config.toml
n_layer = 14
vocab_size = 2048
final_lr_fraction = 0.05
Each number is 128 + 32 x the weight over its row's rms, rounded and kept within 0 to 255. Layers, rows and columns count from 0. Numbers have three digits each. The size before them is the row's rms in percent of the matrix's.

# q: layer 8 attention query, 256x256, rms 0.0479, rows 53-62,117-126,181-190,245-254, columns 0-127
# k: layer 8 attention key, 64x256, rms 0.0432, rows 53-61, columns 0-127
q53 129:127126160108059129105116101131145074112098118120139125131151101129152111118153143122129109078137161137147093079134152191106131114143133158114106144080132074122123092101140124124114157090115132090103087112127125142133183121170107115077167157169042104182063129076148116119129160165102101125093124150148172162104169145097153131141187139175144054125165145117118164135079078123145094142137
q117 077:131119172147121202138160142114076133095113102129057172143183152172126138135097150110092101106113088060087140147129151149095119134134125098174125193174137126154114128135108137133047155098089119123088190157106124110190149098125215134092124123159075152165129106139099111132128134094110122142105172144136140173110120151107133155107134125099137098119163152017084133087145099072114099112102
q181 109:126150162067065139101136119126147073089094108105136129127159113121158124154139158122137105102126169153138078081151132204115131120112110166119105153083131088145116089087168111122091169096131109093115111102146122133139149099190124138075172150185073094188074106096126096126119142150089101132102131122138167179091152154094139123148196155159155060108169136106139147106078058095129091145129
q245 084:143175120138149207173165135064119135138175165089103088138127108115110171123117148115109094132087129123110132085038099170132149161139055129097087131138116110123201070146105040126175092112134117066065147143164124214179089115083164162112126116139142137139126107089105170147159132084122145127093098086076157141096158131124139106172148090067147048141183121111115189076163070138137098166130
k53 129:080124110098139136107140120141081162165137166152194139132171152112085166110147157156156161139124147131029101155166090242127160131102115170100128121116121123133153180131127146213124147153146148117037077148179130135135130131117173126181151188172126136101111062076156150149134127170112095124078114168114169082064105168139154076129085057204143166196132124125082175150130107064089176150116
q54 128:143091096057158131137111147191130137074150102103110116142137159148183112166074157128134097123155128128164150091106136124154081067111119055110105145050155133071137118123098154170141150094161150118125130115119126177094129139111108145177081149185154143149099102128114153088146163164174123045166179111160124126085111147071114135117110118098060097185150110159140206125097151040130122133140
q118 083:156163054113132135088153198157114106106173151132113135126151125180129120141084162092093097137086100112091122149137143105152133101109174086146134119057072172111092123083103138151129111090131157123157119120107135162123135124081141115118068110117118122172089134097133118079159129153147101135180138129180118156077137115129097100125139121140108172131128116093166218130193181048184130159121
q182 114:147094108068143126114126152194135121102160087111092133152152144190177150179082127109134102091174135096156163086111134138138081105104144070107116125039140130102103116091093145176146154099177123099150107097136128182085124150121090135148100129167168132177108131129108113095171162142153127076184211109144090158117093159084123130131091120111066104175164137178170196134090116047132123132148
q246 090:154136111119104141201122164200178118148092161116140104127108080139172145203177149055110128120126170121129184124129091090122109171113126221075134080202149147121137142145104129195121099087088089184173091112099137081097122104062075145149114142155160114193101113175106196143121118143145146105162084181138090145100134148129119106125162152139122135084103109169154105100146083183152130136146
k54 130:146115053152123113194117132251101145163144101188143178109107201130124140165148171097103104169081169097137177173152125117119116067156162074095124141056178117153098136116089152159102105158107163151093100127137129159178117158102133111146078137115183164168133080125124102127154142163084119093129165145124101126099141178101111171173131143144088101151135122116126154136050140083096136135185
q55 123:115126118113047178187146151109133111160130114147126077159157160091110116163165142153132166150100158144084124091141112159114130149185151112132198101093114131128135116137126098129142098141153079131141183170090131122076161053148128155136130158148093149138191179189177121116155088145160119156095154121124131117162124163154131070041087177172097084126160185084145111142136151111110178111154
q119 084:167097129116114165248116134114165140138138144113155088143142154100113159169108150175123140146102174175166159096182128119116138149125144107121122083130149116147144142142118127148108127173197151138161146154079202132127090106140096098100140198135143134131180107168129129129132103185115107111126154125181151092172098102141143150137104147146073097204157170066087196114164116085109159139108
q183 106:131115142116083186190128140121141102156144122119127084173141148108139133122126134133154165145094151151071114098143085169093110156196112154133191102066103128125153126126147114116114113134137062158161169142089122111119151062148111158135133121140110136130203169169154138110147066194204098162109134119158147133151163186129126069067089151156063095148167162078161117151155148131125179107125
q247 088:103122141073078127133093126164126119183109099178072118115147084038174117143079125164112130099106105158106089174155088113152116114143132090075159169102090178090176121173188158116141142104109101134086126162127166151093101164168136118150134113094136131136213101173133132167119082081128183137156191133134128112163098141084136130161094097145101147204191159117119105107084114190118123127187
k55 123:089123144157094168162155065125080103126162103132102162110090128164146100164101192109112180141079143146107120173158070173096142098114172083133207149089081121082124112111157138090118143117116172166089185126076129150109160118166105139139113127113149172134180160222085101142096130180222123180116095132148162089135114136137097153094169134150135126169182124130150133159144145106093113101132
q56 129:127080150179094135150092076096222154128153105148168176118142109116111101151119118160059080128123126100090119106152103041132123127073140166153152109163141136076157112117102181158113125092090116073141156114180116111124167157116122172116191091135081086128067160105093101133092159166153125114098069121148157120159145133169133152111153113145158040089208093142119099127138180114144085153145
q120 078:178097192127132139094136096068117142116190075120134108140126143071103084085184114172089070140085198103172117179117091091160134041181152128097117129090088087122150121161145152125164150093154089121103096101121135079155097165090105093105170107162100104115156162171150132117079145176128099149113073088106101172151116168171112135076146100181121137109157094144138192139150164109077061140092
q184 119:130082127156087123152094071085232174146149126137139181122161110130128109139128133153055073121131123091087143098147086053128132122075148146168158137192130129085170092121086198174113135066114134107150170093172106106134155154121122161130169078124109076132084161074120066121089164163142132092091103124132147137171165117143156120103138132150141062084210101118124081100115160126155090152112
q248 090:173074180138179107098147121109143129140127118154083111123108105157211157088068113107148153090081093101100094106077058081155117092118117150099178111186125110092132115169086125098081092096149149155140077087127085158051150081102138141117079121157132155076096170089160137123192148149164097128132098143093130196160107148117148132082138092149127164109066161109110082110125109118190112098121
k56 131:137062152119135162123134144124113116106116138149110155141151104158157137117164126156125129132103119100136171113153121115144128088132151101144159167163139075107202126172143120199088137137134119125172131106169149095119130161091134138091075130113134145070118093055134120140184082175123168101074118133096155095142206116203124140137140203101120124072149061134086178162131135199122123139118
q57 127:117106067122120123103080081121137102096143157129194166134138167137147121205096091100119149129101145190127153178145150142142059083146150133128112144123180143092199151133109146112111115058169090148162183125095179142103143108089129109074117149118132130085070154139163126146148117108143177161082134108127135122155091174076142101152099083125115117110083115154161079147122160169139130076144
q121 084:122133064114119146055114127090091136117182098100130158127158109118150155165138090129137147135141116101079126137094166150198083078078119174146187149143130102194143178122076123152041092091164127154140154140117086137149113067179160164091087104125107124087106131064125099135131121140115121198108195170123108118143099168116148163150108095128135139133063160139145165143162151180110076085044
q185 112:108125046090114150119092112099151118094180169140193156135141170139155148169078099079120150113106160180162164167153103122142085105140174144129136161149159160133170112153099145107114107083168107144159160117129131143098184114074097101061145142101113113106100160140158126139169110091174152173100156142133096117137124191115143137161111094127169149113108088162148077141107139190129095093154
q249 080:108168111070107123068117172084125080033166194142097169141107140121093164088113147115121142123081142146111103093099133134150141150105143085126141132159137146148158096117132142133154088127134140166209064121190152126101071061107093099116124149124109064151172116098113064173157124063076162082196147084135083108182085118147107093107087076112157120145157092116107160049161168159132141114111
k57 127:082127088099098097135123151179158070063137150130113170119122132090102086091129096086117129089121103133127145166098143095129095101138170102103036157144174141152166096185153105136131114105095114115154131090179132177145187095093151096092146088114103133112196138122108066173114150128150150144122159132172150162115122121107156126179140052138168150096112126171066131138129136147140141099050
q58 125:113097143119096143119135160128154161127150131059121123121156124118093115135111156121103087131171136110177110156143149100135076169123163139122131133122160112195106186158147095140170092144080084130124189103075136126085094135164155153109117100155144185129101099124123068070207084165098098116136057097086144161128075084123150120153121109162122136144132128143160108096136168141122138161155
q122 083:132129137084105152097156189141129178118172170109138103168119105124134112139132153085112158166137091120206148086094068141184112184068113079117110106117140136159133101137121109132178103154133166077106158133089099121111113105103150107096131096114162207160139144075181074126163134127126086116148124152134099131162161084038142115151145123179100166160171110163123178108138143101107093167141
q186 115:127089142131095151121109161116162166098137165069113126130170131131111120147118167167115098150155132117162120148160167087125075171102164136134114145106162109168143186158142120140195104128078100143104174107096150081099127117181176148101109111138144172149106094127121110114206115188154110134109073093089161159114053098121148117126122094151119129151127136147139115100149173117143120152145
q250 074:138163145170127158128105129137164079143176111132170174096141126140108098143153166116171198143157173118125120129101122114122110045133095147196127138096107168129096150122104129160169102161084203158165117162133140109090117110083145137128118153114150137087113074095162075111087139121038115106069150192151075161200109136096124156105168110163137164174118151109126148164079175156094090162094
k58 131:087101144144163118124136141164094103068117156146128170139173153157124152128131185111103173126163150112110120218137124104145125164114191195099078184129147192141166186139138138123135069131081130177136205147153123138097119099146091171072163131150174158108098141157159123111087107151143089138122168104116126136176110127100198154146087132093127171073098120156148189170105135068131059059118
q59 130:113151109105233130079156170094082127152096119137137178160127098115107141151116103101105058155132194135168181162138034113104113134242154113171104111107098097087166158139161146092091075121111143139111183124167145083185153115107146170111057096099083108148113110167149118131104112107096082136158117172123130098118149082141139110132131089160119054105127079114095092117129132158117177122151
q123 075:158125148163156194137143175089112108073133116091084152124151115129118199097116130144134092096079162141149178074154063197111097143138138088155151079107083130102168127146172162112161156137104137144112136111117174035125166163131203135070067159124092131204160102127115048079094152084117082137133165173099105114117110099115179081103111119123084093152115179136098176097118108118134159145122
q187 112:102156134120213131094134155095101084150110117143106178156110127099121156133128127114139056147123152144153179104144052116102120135245157131179114087093120094076137134139143142101130064137095164133104195133163156094169157090095134149110056116079087131151119140162180134131114123107090058110174091189130107107147157077133122098111148095170094040104119081116123118137150136134135180137129
q251 077:196089178119117175102161094107092107087140172122120124097138097137114168113096112171127132139156098143176116135207127112107142147088084136165153115143092169115172174140150130145143067162139123169100121128176187052126074148099111119113122145183103100102132133178188138148106141113072102095107114152139138139146166130083132101106152114093157063192089179138142132135077175068168133158115
k59 130:134125143107129127115094121150118099131134115117142159144122066084141151149120195187140103158133171118123099131161119108154167088159164091194171062139129080174162082147112181136169037126126118149153135088141175144176102061128132108119136167116135118125145069134116144133139145138082112156116105169136149083121084098050121153151143132165080044115111171121140110140137133172109114094157
q60 129:127055168104115120130182070121144101136125141216123101207180135076089162158079148151110109123151162080165124144070151091137155041118116101130182131099198135153085150134121128078132097154160105171152091130166145141134103131146157067099081089090124115140151166101099110133149168110089168177108142160130095097130151064137117144126166111140078101110133108131160143107073122181182060089072
q124 085:081046120128122173159158132117155121093144097128104118216111097070111135151131145126103127119189204139170138180165111076131131098063133098111182114133134194106108141177142131119074104187156122131162111167098153161169124115150140081160144128121141181127140113090088030117111215077046121100142114134090141121161148092164118142129104120130121092102171126121171114144104113132127135080078
q188 114:141063131111140144130152108130147084113159156191168081207163158054117151155041157131149116120156162078152146110090149080125155055091144094129185161116188118121082110151140150082132094174140109166156063133140163156148103147171164063112077120079097118182159158145105111114150164115070151129140130168119099106107163047145124142145175110151088103105130111144150111137089136169182096087084
q252 088:157059093119146143135159181147111178152107134129089131141127170119116110121105099054097164136157121130156189117135109129107081119121142073126137082132154142091133130159124158081122126118083204153113091129140124164180123063119100130141168196081150168159146137143148149077149162178099111118132125195072116127132098130123177105109122043143124102122143157118148109142151160112136117053126
k60 128:115038136123177157143157036137112078124068130123092141208156153143159123138093069112163126129113089110171166123080071143105088107151164170151117139146164133137131146133076193131120093154109175123133059070093170175121150127195173121140068163113131116154121111080141091139141143145101155141119112108136164147182154058114101109131108156157122124081124149139143145092054176085180114152120
q61 126:155104142069160092108115099098162121141135117084096091132091154129155092100100129145081181145113098069144127092198116187157108192141110062118139130105107165186123136090131090170161102131133123143114104150137118182137104133155066103161144137114109186113111072151069064159141099170147133080167123141137169101130126137151159113180169139165052109119119130118106129138163164117091099113146
q125 086:086127165121120103130134084132187111163170117114056172145171113131175144097096135147114185087189053087175120120131098121164149184140128050072128092117161163152064143085120164147166118113119128150166121144076143183137107091167126094210140085114142126173116126128106075198155126165174111112168180103088100127103048093077167144176159134141113119100098112165135143121169132159151111108138
q189 113:122107140076147113130110129104174108141127126104125092133098141117165107089106120164100168132122139045166147088189088148134113199134129084134148133140094140180088123072143120160170074130111132116075075186142110182107103119148071078145177123119122157107133125179084040153158103156148146109168119121114177116103135129165166141173145114162080105142118122130118100170146179126086096104138
q253 082:139153185167078136112137126081113108115119096163060165167132102125153131116088132127150077138133148096053177120146184095121168113184153015080131083106194106137086129144089102156123144094128146118137142160136173094163153157131082082105135104108121136156170099103215112091156111128067148137178107139145098096105135158103097146072154164099145162059150072212125140127164115112165144140112
k61 132:131132145080124112156146192112198135121143082093087109149129097130206119157128127149087182193092131042149134094209122097147108115134115110098147113124114155115129162115099118146140160109114096172096144123138123135114100144154123090111168098123162138117130163105166048127111115111116148149145142187130199089132131116157122133156129153110164142145103148115136151079188152073116119118137
q62 131:153112155112082146199127140159178143096126074157099141122163113147096079124189097120139132082099153099103115145158102028137107134202184120192142111159100101063120080099175140125143119133211119084119122159129151126125136162075122109111093129106163077088140151083172130145123078127082132102120099093099129107132171183071140166164048122125138090189143120099107126078114088140110137126142
q126 087:157131133223142145161081103119125115123137117109143151106118143083135126113145128119112146114095167096107105149196129077114176236134115153167162062105133136102096084095125170117094117141219165086145149175141147159186165141148158157158095122044159136139111132127143108162095149135093132085131102098138178115159113157110184159134100142116135096190134072101142133113147163148153168132102
q190 112:139128166109118112171131156162181150094130079122070148130160115140114111113198081092136122108099149113110137148173084043167095169205200134202147120147127100092122078112172133122125078157224106069166111191110159118130126128069122114121097109121151092114142164107171134139126083114061124080133110092096139091108154173105121173177072120144150083202141126107125113091105074145094119114125
q254 078:099080117109152078192153134083102129123089138112130127142078125109210100092119152100144113104117174066189157212098071119076148154146145139106154186118154100216161158150106164073107135181136150091184089161141216050123145133162153093055109153128128131166138112125125114116175132185112095100136122170104114130185168115045168149148102154158129115134127108111159135122099120129100127125131